Each number is 128 + 32 x the weight over its row's rms, rounded and kept within 0 to 255. Layers, rows and columns count from 0. The size above them is the row's rms in percent of the matrix's.

# layer 5 attention query, 384x384, rms 0.0624, rows 0-6, columns 96-191
size [103 108 101 101  98  89  79]
[[113 160  78 144 129 121 103 133 129 147 123 122 203 118 101 114  92 144 113  67  67 115 128 160 192 112 106 142 127  94 166 141 125 129 122 113 118 144  96 204 161 109  93 106 149 106 104 124 134  98 110 101 122 123 101 138  90 116 121 118 139 131 195  88 101 135 123 157 137  81 129 106 116 104 105 147 159 138 139 125 142 113 131  89 134  75  84 165 156  99 171  83  96 116 125  97]
 [ 92 186 193 121 115 143 142 131 159 150 158 180 127  71 130 128 139  73 150 213 139 112 189 138 114 101 161 101  60 170 153 128 153 148 129 138 171 123 157 112  57 158 105 123  90 138 101 137 119 107 123 225 105  61 121 171 153 119 159 143 110 100 118 162 149 157 157  82 159  86  49 166 154 157 163 117 117 137  98 141 141  99 143 100  93 177 157 154  73 174  97 124 169 156 175 152]
 [169 104  62 112 124 136 144  58 151  98  91 160  58 152 159 165 116  92 154 126 167 201 100 109 130 149 150 118 165 114  68 166 101 131 104  95  79 133 132 119 158 110 159 155 192 117 131 113 136 132 117  89 120 165 130 133  86 152 107 152  89 170 119 169  90  84 134 176 201 141 184 140 141 117 130 136 100  86 212 135 127 175 121 120 127 163 139 141 148 122 116 178 127 185 115  93]
 [151 110  52 150 172  96 160 140 147 139 124  93 162 157  69 117  94 149 139 106  56 106  90 122 152 130  98 133 173  66 117 118  88 169 129 167  83 142  79 145 199  95 125 142 185 116 182 142 125 101  97  63 116 125  89 124  95 109 107 105 160 144 161 107 154 110  92 177 165 113 131 101  94  80 107 117 151  83 156 172 126 135 149  94 131  39  88 160 189  90 174 138 118 146 141 135]
 [158 166 244 142 120 136 130 142  98 141 154 150 110  96 160 130 165 110  93 142 158  99 194 106 119 120 135 133  87 186 131 136 156 122 128  97 167 140 164 130  67 140 119  70  66 174  75 113 143 156 163 181 150 117 190 123 141 147 172 130 117 106 140 133 151 158 127  93  88 127 121 131 135 166 138  99 126 173  73  99 126  55  92 166  93 144 155 107 124 129 102 137 115 102 140 104]
 [158 177 158 120 182 137 112  61 155 131 138 120  89  99 131 144 136 136 116 123 182 130 138 107  89 127 137 147 127  97 112 147 168  72 106 150  96  69 122 168  92 104  75 108  97 135  35 132 169 111 157 170 121  78 137 147  96 138 117 189 116 141 138 136 134 120 163 137 153 158 184 137 136 136 210 109 108 131 190  84 154 104 126  99 155 142 164 116  73 192 105 142 123 114 138 111]
 [100  85  86 150 173 104 158 111 184 130 113 103 140 140  37 124 132 170 116 109 122 131 107 137 146 122 121 105 173 146  92  88 112 201 108 100 157 109  90 112 148 144  97 161 196 130 170 120  74 130  49 126 114 139 114 132 121 137  70 137 161 100 105  50 145  65  58 172 162 159 137 166 129 134 122 143 159  52 148 198  87 139 143  89 166 157 122  95 125 131 151 160 188 141 134 105]]
# layer 5 attention key, 384x384, rms 0.0625, rows 0-6, columns 96-191
size [ 94 111 131  63  55  95  98]
[[ 74 186 211 104 166 115  90 106 106 167  91 110 150 164 102 109 153 109 114 107 117 140  93 199 128 121 182 150 110 158 118  82  84 116  70  90 147 108 176 201 149 151 145 114 152 154  83  88 147 150 153 110 102 137  99  81 142 133 160 117  58  89 127 134 179 156 120 160  95 120  83 164 149  91 122 137 149  94 138 145  90  84 161 134  85 126  98  81 110 155 114 152  98 154 131  93]
 [ 70 143 115 145  97  79  33 118 174 182 115 140  98  85 134 110 102 112 165 113 150 107 134  77 178 112 182  77 126  85 125 146 161 122 132 119 102 101 101 151  71 112 158  92 109 158 148 136 167 131  83 128 180 108 121 134 137 106 161 146 170 128 196  98  90  82 110  96 119 140 135 130 114 169 150  89 113 141 182 115 117 121 145 169 135 127 216 168  98 182 139 132  74 127 126  85]
 [175 138 172  77 149 145 180 130  92 103 110 138 121 175 148 146 157 123 103 145  94 111 153 187 145 164 103 137 101 152 148 120 103 100  89 151 178 152 120 115 176 173 117  95 163  60  91 129  64 153 164 119 130 147 148  96 109 180 149 119  63  94  35 172 142 143 150 141 107 105 145 144 115 125 105 148 140 141  45 158 103 102 117 110 100 109  34  98 133 118 110 138 109  87  89 126]
 [109 127 110 115 188 154  98 108 133 114  68 167 142 138 130  70 129 104 106  90 126 166 113 118 162 107 161 154 117 139 126 189 124 110 114 120 136  94 126 209 167  74 106 121 146  81  90  99 115 119 121  84  99 136 111  98  65 175 172 165  99  85  98 130 133 111 134 167 129 161 129 176 103 130 114 124 139 152 159 141 114  86 132 159 135  96 131  93 119 148 132  99  66 105 120 104]
 [153  89 143 156 104 121 174 171 129 163 133 140 104 149 187 144 147 129  73 149  71 124 148 107 119 167 168  99 154 153 111 161 131 118 138 131 144 167 126  70 155 161 102 127 124 137 157 115 112 136 169 179 138 165 108 114 148 156 153 148 111 130 131 134 117 123 135 139  71 116 121 149 136 126  92 121 158 106 145 108 101 100 119 137 100 157 168 175 119 116  72 173  46  90 117  53]
 [186 158 141 107 148 160 190 125 112 111 117 186  98 184 130 128 112 106 110 135  73 115 135 175 147 140  85 135 121 132 148 152  82  80 106 146 170 120 123 145 182 153 143  94 180  48 137 106  54 130 155  78 175 140 150  44 106 182 116 110  81 120  24 153 122 101 162 138 122 114 166 116 124 147 109 126 166 147  86 167 104 108 102 115 130  91  82 128 128  80 134 116 145  94 120  89]
 [ 72 102 141 125 126 105  78 122 117 159  99  71 144 140 133  61 114  92 121  99 176 137 104  97  94  64 165 119 139 112  63 132  98 161 156 124 106 155 101 103 109  94 134 196 121 158 144 119 164 131 129 139 128 159 125 139 146  97 142 155 193 143 160  97 109 102  94 158 121 109 119 132 126 103 112 128 142 163 155 104 172 140 118 157 134 129 130 130 165 110 160 131 168 163 123 129]]